Each number is 128 + 32 x the weight over its row's rms, rounded and kept within 0 to 255. Layers, rows and columns count from 0. The size above them is the row's rms in percent of the matrix's.

# layer 3 MLP up, 384x192, rms 0.128, rows 143-159, columns 64-127
size [ 99 104 107 103  92 106 103  99  95 105  91  97 112  98 101  96 101]
[[120 194 100 125  66 128 147 167 130 150 136 120 115  91 155 121 151 166 178 160 148 157 134  74 124 166 106 119 160  57 100 173 101 113 137  82 183  65 155  95 117 116 112 117 121 126 111 113 153 146 160 129 122  80 136 123 117 155 118 210 122  67 166 119]
 [125 156 112 184  52 146 126 146 146 144 112 106 107 187 125 136 119 176 173 131 146 140 148 187  49 146 191  95 127  71 159 144 135 174 134 132 153 160  90 158 166 126  90 109 147 124 210 153 143 134 117 105 113 134  76 126 201 147 109 156 104 186 147 121]
 [164 124 106  97 135 144 133 103 160 109  97 154 171 138 168 161 158 104 139 164 157 118 137 158 121 153 165 182 209  98 166 130 106 125  59 130 142 122 129 118 130 156 118 107 161 133  46 138 105 117 109 125 173 105 134 106 153 221 130 133  50 166 131 151]
 [176 139 137 151  56 109 168  91 165  96 114 172  68 125 132  72  90 139 141 164 136 113  83 107  83 110 153 123  87 111 158 134  78 100 187 101 120 178  92 176 133 102 160 132 155 113  98 142 154 122 120 161 171 160 152  89 122  83 114 170 104 117 147 142]
 [158 154 172 131 168  90 142 147 177 114 188 184 123 134 169  97 169 125 142  92 137  63 120 116 109  98 151 123 132 132 133 131  92 116 136 113 155 182  81 134 122 115 153 107 174 153 124 101 118 157 126 163 151 161 142 103 161  82  91  82 112 116 148 147]
 [150  89 156 127 124 127 133  83 113 185 182 152 124 149 140 169 177  74 126 111 146 126 157 109 189 138 118 143 146 131 103  92 145 125 110 214 115 124 139 102 154 120 129 174  98 173 104  87 133 121  71 155  74 136 114 130 170 118  97  89 119 179 164 112]
 [160 152 135 138 190 102 117 167 152  99 150 181 120 129 100 124 141 216 128 183 108 119 125 116 142 116 129 128 101 178 136 101 153 130 156 182 109  95 116 100 149 171 155 152 137 101 156  61 199 177  90  87 128 136  89 129 154 109 113 104 103 109 145 125]
 [121 167 197 154 156 163  60 109 142 101 171  99 130 168 162 141 146 180 137 121 140 141  98 128 140 143 134  73 154 138 134 140 126 125 140  68 100 119 163 143  52 146 209 185 107  95  82 112 109 128 125 140 170 104 209 127 183 125 115 137 131 167 151 133]
 [ 83 123 160 165 106 129 141 125 126 103 126 156 198 118 124 116  53 178  88 165 132  86 129  85 109  77 136 119  74 145 166 138 148 115 125 148 172 129 158 112 162 110 111  94 140 125 198 144 141 119 186 108  86 160 108 126 105 177 163 158 129 143 110  40]
 [116 175 149 106  57 144 124  47 106  81 118 157 170 160 153  97 128 194  83  74 145 133 123 127  90 169  85 118 112 126  67  81  68 115 175  94 101  86 150 148 128 116 119 127 117 127  74  69 147 176  81 110 165 124 129 152 139 154 113 146 165  87 124 102]
 [138 137 130 157 106 205  53 152 120 155 112 120 172 103 140 112 167 141  89 146 117  96 161 110 106 141 150 161 198  97 102 123 154 161 147 149 137 110  99  46 100 182  69 118 151 131 127 155 123 111 163  87 134  88 154 109 149 172 186 126 159 121  92 141]
 [154 134 134  88 147 155 103  60 148 155 103 142  94 113  92 132 113 112 126 103 105 113  70 188 154 117 109 130  72 167 115 120 101 141 137  76 147  78 108 103 167 143 136 147 131 156 104 150 140 128 153  97 105 163 173 124 128 132  54 174 147 123 135 106]
 [193 130 145 107  98 136 120 152 159 162  60 115 163 126 155 119 111  73 129 152  62 124 156 195 122  88  86 114 206 159 103 119 156 112 158 106  98 128 143 129  92 151 125 140 119 144 112 121 120  86  89 142 130 101 162 112 119  53  92 124 206  65 106 153]
 [123 146 128  90 138 195 125 140 143 140 120 155 171 111 146 149 155  91 100 122 210  84 128 138 126  81 135 115  79  99 171 137  93 143 119 114 112 161 110  70 144 105 122 177 110 113 130 173 101 120 128 117  79 164  51 156 113 163  91 108 176 121 120 139]
 [137 139  79 128 193 149 111 114 140 154 109  90 143 201  87  83 163 118  97 143  94 122 142  91 121 116  82 104 164 121 176 111 103 182  64 132  87 158 107 152 152 125  94 103 139 152 146 109  63 138  82 127 165 157 137  39 114 159 155 145  76 131 128 116]
 [135 112 138 127 116 113 167 156 113 150 164 144 132 188  86 181 168  77 132 116 125 111 136 102 126 198 128 114 123 100 146 124 124  90  93 100  84 141  67 151 125 129 129 131 145  86 139 171  63 104 144  91 115  72 120  93 144  89 113 114 180  68 156 142]
 [131  88 142 113  93 107  99 150 140 120 192  30 123 138  60 113 132 107  85 113 146 110 159 124 151 148 118  67 124 145 159 150  96 149 143 188 106 100 112 144 112 103 125 107 106 137 132  70 145 145 149 166  64 170 135 189  78 154  69  94 124 145 146  43]]
# layer 3 MLP down (transposed), 384x192, rms 0.118, rows 143-158, columns 64-127
size [102 105 106 103  97 106 103  99  94 103  95  96 104  97 102  98]
[[ 97 136 146 147 181 128 163  59 150  84 116 124 105 129 136 152 170 116 125 118 111 125 145 134 175 144 154  97 155 157  95 136 162 191 127 106  93 211 147 110 151  92 112 143 128 102 128 152 130 152 150 131  63 106  69 149 181 127 120  68 148 162 117  96]
 [119 180 174 156 153 135 151 119 126 128 115 112  85 123 144 161 134 141  93 129  93 129 134 144 123 131 121 128  98 187  75 157 112 116 114  99 105 106 147 141 113 145 110 102 160  99 201 208  77 139 110 155  75 148 123 174 163 152 120 129 125  80 134 120]
 [123 194 153 161 106 123 167 112 146 122 161  98 128  94 159  49 123  36 162 117 135 181 176 132 159 143 138 143 180 145 164 168  44 111  89 145  68  73  75 176 103  81 126 104 116 108  68 159 131  86 151 167  78 144 127 105  90 164 122 140 123 106 155  83]
 [115 119 125 152 213 109 110 120 118 125 153 169 167 101  97 189 113 133 123 101 157 187  83 121 104 167 192 116  91 103 136  93  86  78 161  84  97 130 151 121 123 107 175 121 150 179 143 135 171 150 104  70 157 152 112 164  89  74 178  65  99  95 136 158]
 [153  89 154 127 100  82 118 134  64 191 105 124 130 149 139 114 105 145  94 151  68 158 183 138 164 110 118 139 114 134 133 143 122 137 133 101 118  96 158 125  71 130 144 114 123 166 193 103 134 159 114 129 132 163 132 156 137 101 182  91 121 138  70 244]
 [142  97 160 113 145 144 125 101 114 130 134 134 142 138 183 171 151 158 114 116  23 130 100  97  94 122 136 168 205 136 100 145 134 141 204  91 112 171 156 120 132 135 112 146 152  75 116  95 162 149 101 123 178 169 125 157  73 133 132 139 191 152 128 120]
 [162 165 100 146 162  96 110 133 135 169 152  81 181 181 166 157 174  99 163 113 139 118 104 123  67 131 162 108 105 165 111  72 121 127 126  67 154 102 124  74 115 148 159  87  63 147 139 110 111 159 170 121 104 130  59  95  87 113  99 140 129  43 117 121]
 [136 149 166 158 146 148 119  57 114  54 149 104 168 114 125 102 106 154 122 224 195 135 149 126  94 143 225 113 129  61 109 157 130 111 142 152 134 161 111 105 107 142  91 132 149 100 110 153  98 138 134  94 157 152 140 188 172 138 125  88 151  83 172 120]
 [124  85  89 149 148 108 112 160 131 149 193 140 121 133  45 139 121 105 120 149 141 123 155 119 106 137  98  90 173 127  71 135 156 150 115 138  87 120 173 171 168  87 151 184  66  58 114  79  56 120 109 172 108 135 188 101 123 217 112 202 161 130 152 120]
 [131  57 123 136  94 150 104 121  81 179 170 167 138  65 113 112 197 140 188 113 107  58 139 156 134 148 165 115 137 144  92 149 123 103 102 142  98 173  93 152 100  47 145 155 131 120 137  31 159 156 111  84 129 103 151 150 133 152 163 151 133 196 120 111]
 [136 103 124 141 112 151 151 173 170  85 166 123 143 163 118 150 134 147 146  74 142 173 106  82 136 137  87 133  96 115 167  62 139  87  89 161 133 123 125 103 114  77 166 152 180 136 163 143  84  93 123  35 116 133 133 107 150 138 157 152  99 145 155 108]
 [118 139  95 150 113 129  85 114 133 109  70 144 164 124 121 163 116 146  82 149 104  89 137 172 143 168 173 136 158 122 176  99 139 128 103 138 127  94 132 163 108  75  92 140 154 162 166 145 167 142  57 106 138 149 128 146  97 197 140 126 146 172 103 139]
 [ 70 102 107 120 127 134 129 128 113 152 142 133 110 130 135 139 162  90 154 101 107 151 130 172 149 132 111  77 172 180  62  99 127  49 129 186 112 187 170 137 101 122 134 130 117 169 189 116 143 112  61 102 193  88 147 117 167 126 155 137 126  78 119 180]
 [169 157 133  79 114 138 167 107 197 133 131 127 179 129 132 124  90 122 164 118  94  66 134  72 112 133 134 109 132 155 105 101 151 133 126  64 105 124 141  96  87  95 100 121 121 134 119 114 137 136 138 103  50  72 175 118 130 132 107 134  80 167  67 191]
 [115 148 154  98 190  73 165 104 103 120 169 132 130 154  87 125 123 184 157 141 109  90 137  91 177 175 123 145 102 161 115 137  99 161 155  79  72 133  98 197 117 116 135 120 124 116 171 118 110 160 133 157 134 135 143 151 114 102  65 123 120 139  98 116]
 [ 99 154 147 196  74 126  92 170  89 147 117 149  86 135 141  75 138 151 126 116 142 119 130 123 115 118  98 152 134  37 116 154 102 137 133 136 157 140  76 167 133  94 129 174 116 198 131 158 109 123 103  88 114 159  62 170 113 150 101 152 146  94 117 138]]
# layer 3 MLP gate, 384x192, rms 0.132, rows 144-159, columns 64-127
size [101 105 107  95 109 103  99  93 104  96  93 110  95 105  98  99]
[[119 169 105  53 143 160  70 106 118 140 182 155 150 152 158 145 144 176 165 133 134 147 104 110 130 155 119 121  54 164  94 102 182 107 146 156  74 125 161 107  85 152 122 172 168 140 119 116  85 186 137  97 159  99  92 124 120 122 120 137 115 127 169 171]
 [126  77 108  87 137 116 121 154 108 151 183 147 134 127 129 122 168 107 153 115  72 159 125  97  99 128  91 156 148 147 131 109 159 142 117 167 144  69 174 113 126 121 137 114  65 194 102 114 150 124 169 123 107  97 126 116 112  84 121 146 135 150 114  67]
 [108 152 107  73 150  68 124 177 149 171 128  72 189 121 127 181 125 188 106 179 122 148 189 133 134 197 195 129 142  88 204 109 175  98  91 143 159 108 150  73 119  91 103 162 114 132 115  93 125 170 174  95 114 156  90 128 181 134 139 117 131 124 130 105]
 [171 123 111 168  29 167 167 126 123 100 142 156 145  89 102 169 167 143 156 136 173 188  87 137 147 192 180 104 116 165  95 169 109 150 108 122 143 132 152 112 155 126 164 150 153 141 131  82  97  83  64  83 127 141 127 112 119 133 115 137 159 113 126 125]
 [135 159 133 132 124 128 149 131 150 180 164 200 156 218  83 143 141 155 152 158  98 119 105 103 107 144 120 183 100 129 147 113 100 123  91 113 126 163 149 143  95 153  57 149 176 120  93 113 110 138 111  71 154 159 124 127 159 129  77 107 132 150 111  52]
 [122 114 161 173 178 119 176 139 126  75 123 140  96  91 116 145 108  97  76 155  85 118 155 101 123 126 139 170 108  82 113 193  95 161 111 130 116  76 125  91 150 144 129  93 102 118  95  47 158 165  99 122 137 119 118 145 135 136 161 120 157 145 142 146]
 [175 107 119  74 166 124 108 250 138 172  68 158 113 133  83 154 153 106 118  96 125 171 134 153 138 123  89 177  90 143 132 102  83 133 112 132 140 213 123 160 125 106  85 146 107 121 178  80  27 170 131 119 143 115 120 113 125 105 181  80  89  41 123 100]
 [159 137 122  73 161  90  80 151 110 129 149 109 195  76  90  87 122 159 120 122 177 161 156 167 112 138 149 172 115 104 103 147 179 156  93 171 177 167 146  75  99 164 161 153 142 105  75 141  59 128 116 123 127 138 152  64  95 132 142 172 195 144 122 115]
 [134 141 103 113  69 117 129 161 146 175 125  69 146 141  79 113  89 140 125  88 144  81  44 126 105  82  95 134 149 138 192  96  92  88 102 154 101  79 124 151 171  72 163  61 156 128 124 146 167  95  96 146  92 115 106 105 153 105 125 154 133 125 145 131]
 [147  88  98 115  94 132 162 145  93 161 151 108 148 177 100  81 151 157 115 144 151 144  80 138 112 130 148 139 122  81 101  93 170 119 105 180 132 108 136  98 127 166 122 179 111 116  53 132 160  94 190  85 171 135 166 150 135 149  86 184 135  84 159 119]
 [125 162 134 102  86 116 191 158 126 125 185 152 141  86 152  89 111 155  94 130 181 161 142  73 112 156 142 118  74 136 116 115 129 145 107  90 107 128 129 152  70 134 118 105 141 144 160 101  92 132  81  80 168  66 173 157 120  74 151  87 116 129  98 128]
 [150 119 133  91  93 143 118  82 137 148 111 122  88 109 107 103 115 121 115 147 153 100 159 129  79 159 135 121  68 130 217 134 208 204 142  97 129  86 109 148 144 148  50 154 110 133 153 100 133 150 167  99 120 161 113 120  73 225 107 124  69 185 145  87]
 [137 135 111 125 166 149 172 148 162 154 155 184 139  91 155 126 130 142 159 151 159 105 122 107 113 194 113 125 108  73 158 150 142 101 147 149 108  68 171 137 128 157 117 135 123 158 152 155 159 163 118 148 180  93  59 116  97 166 106 121 153  65 127 102]
 [159  91 118 116  84 155 112 163  62  90 113 107 108 152 110 117  90 178  97 108 179 103 144 117 131 118 123 191 103 137  97 186 144  95  50  94 126 151 105 170 124  79 117 141 136 128 119  94 224 115 132  87 145 113 188 158 106 139  98 110 140  85  94 148]
 [ 84  52 128 159 133 121 132 106 170 163 223 125 139 113 131 145 145 102 112 140 180  80 166 134 107 168  78 110 106 103 207  93  95 137 150 198  69 117  88 179 151 123 142 115 109 142 117 162 165 162 186  96 115 114 129  99 100 129  88 117 127 169 164 114]
 [ 57 119 141 169 134 111 123 132 120 111  94 111 101 142 131 155 179  87 116 108 178  95  90 150 130 174 166 141 168 115 104 189 106 153 118 106 161 105 142 116 188  95 138 155 167 150 128 114 144  79 129 149 106 116 139  96 136 131 104 166 243  91 124 149]]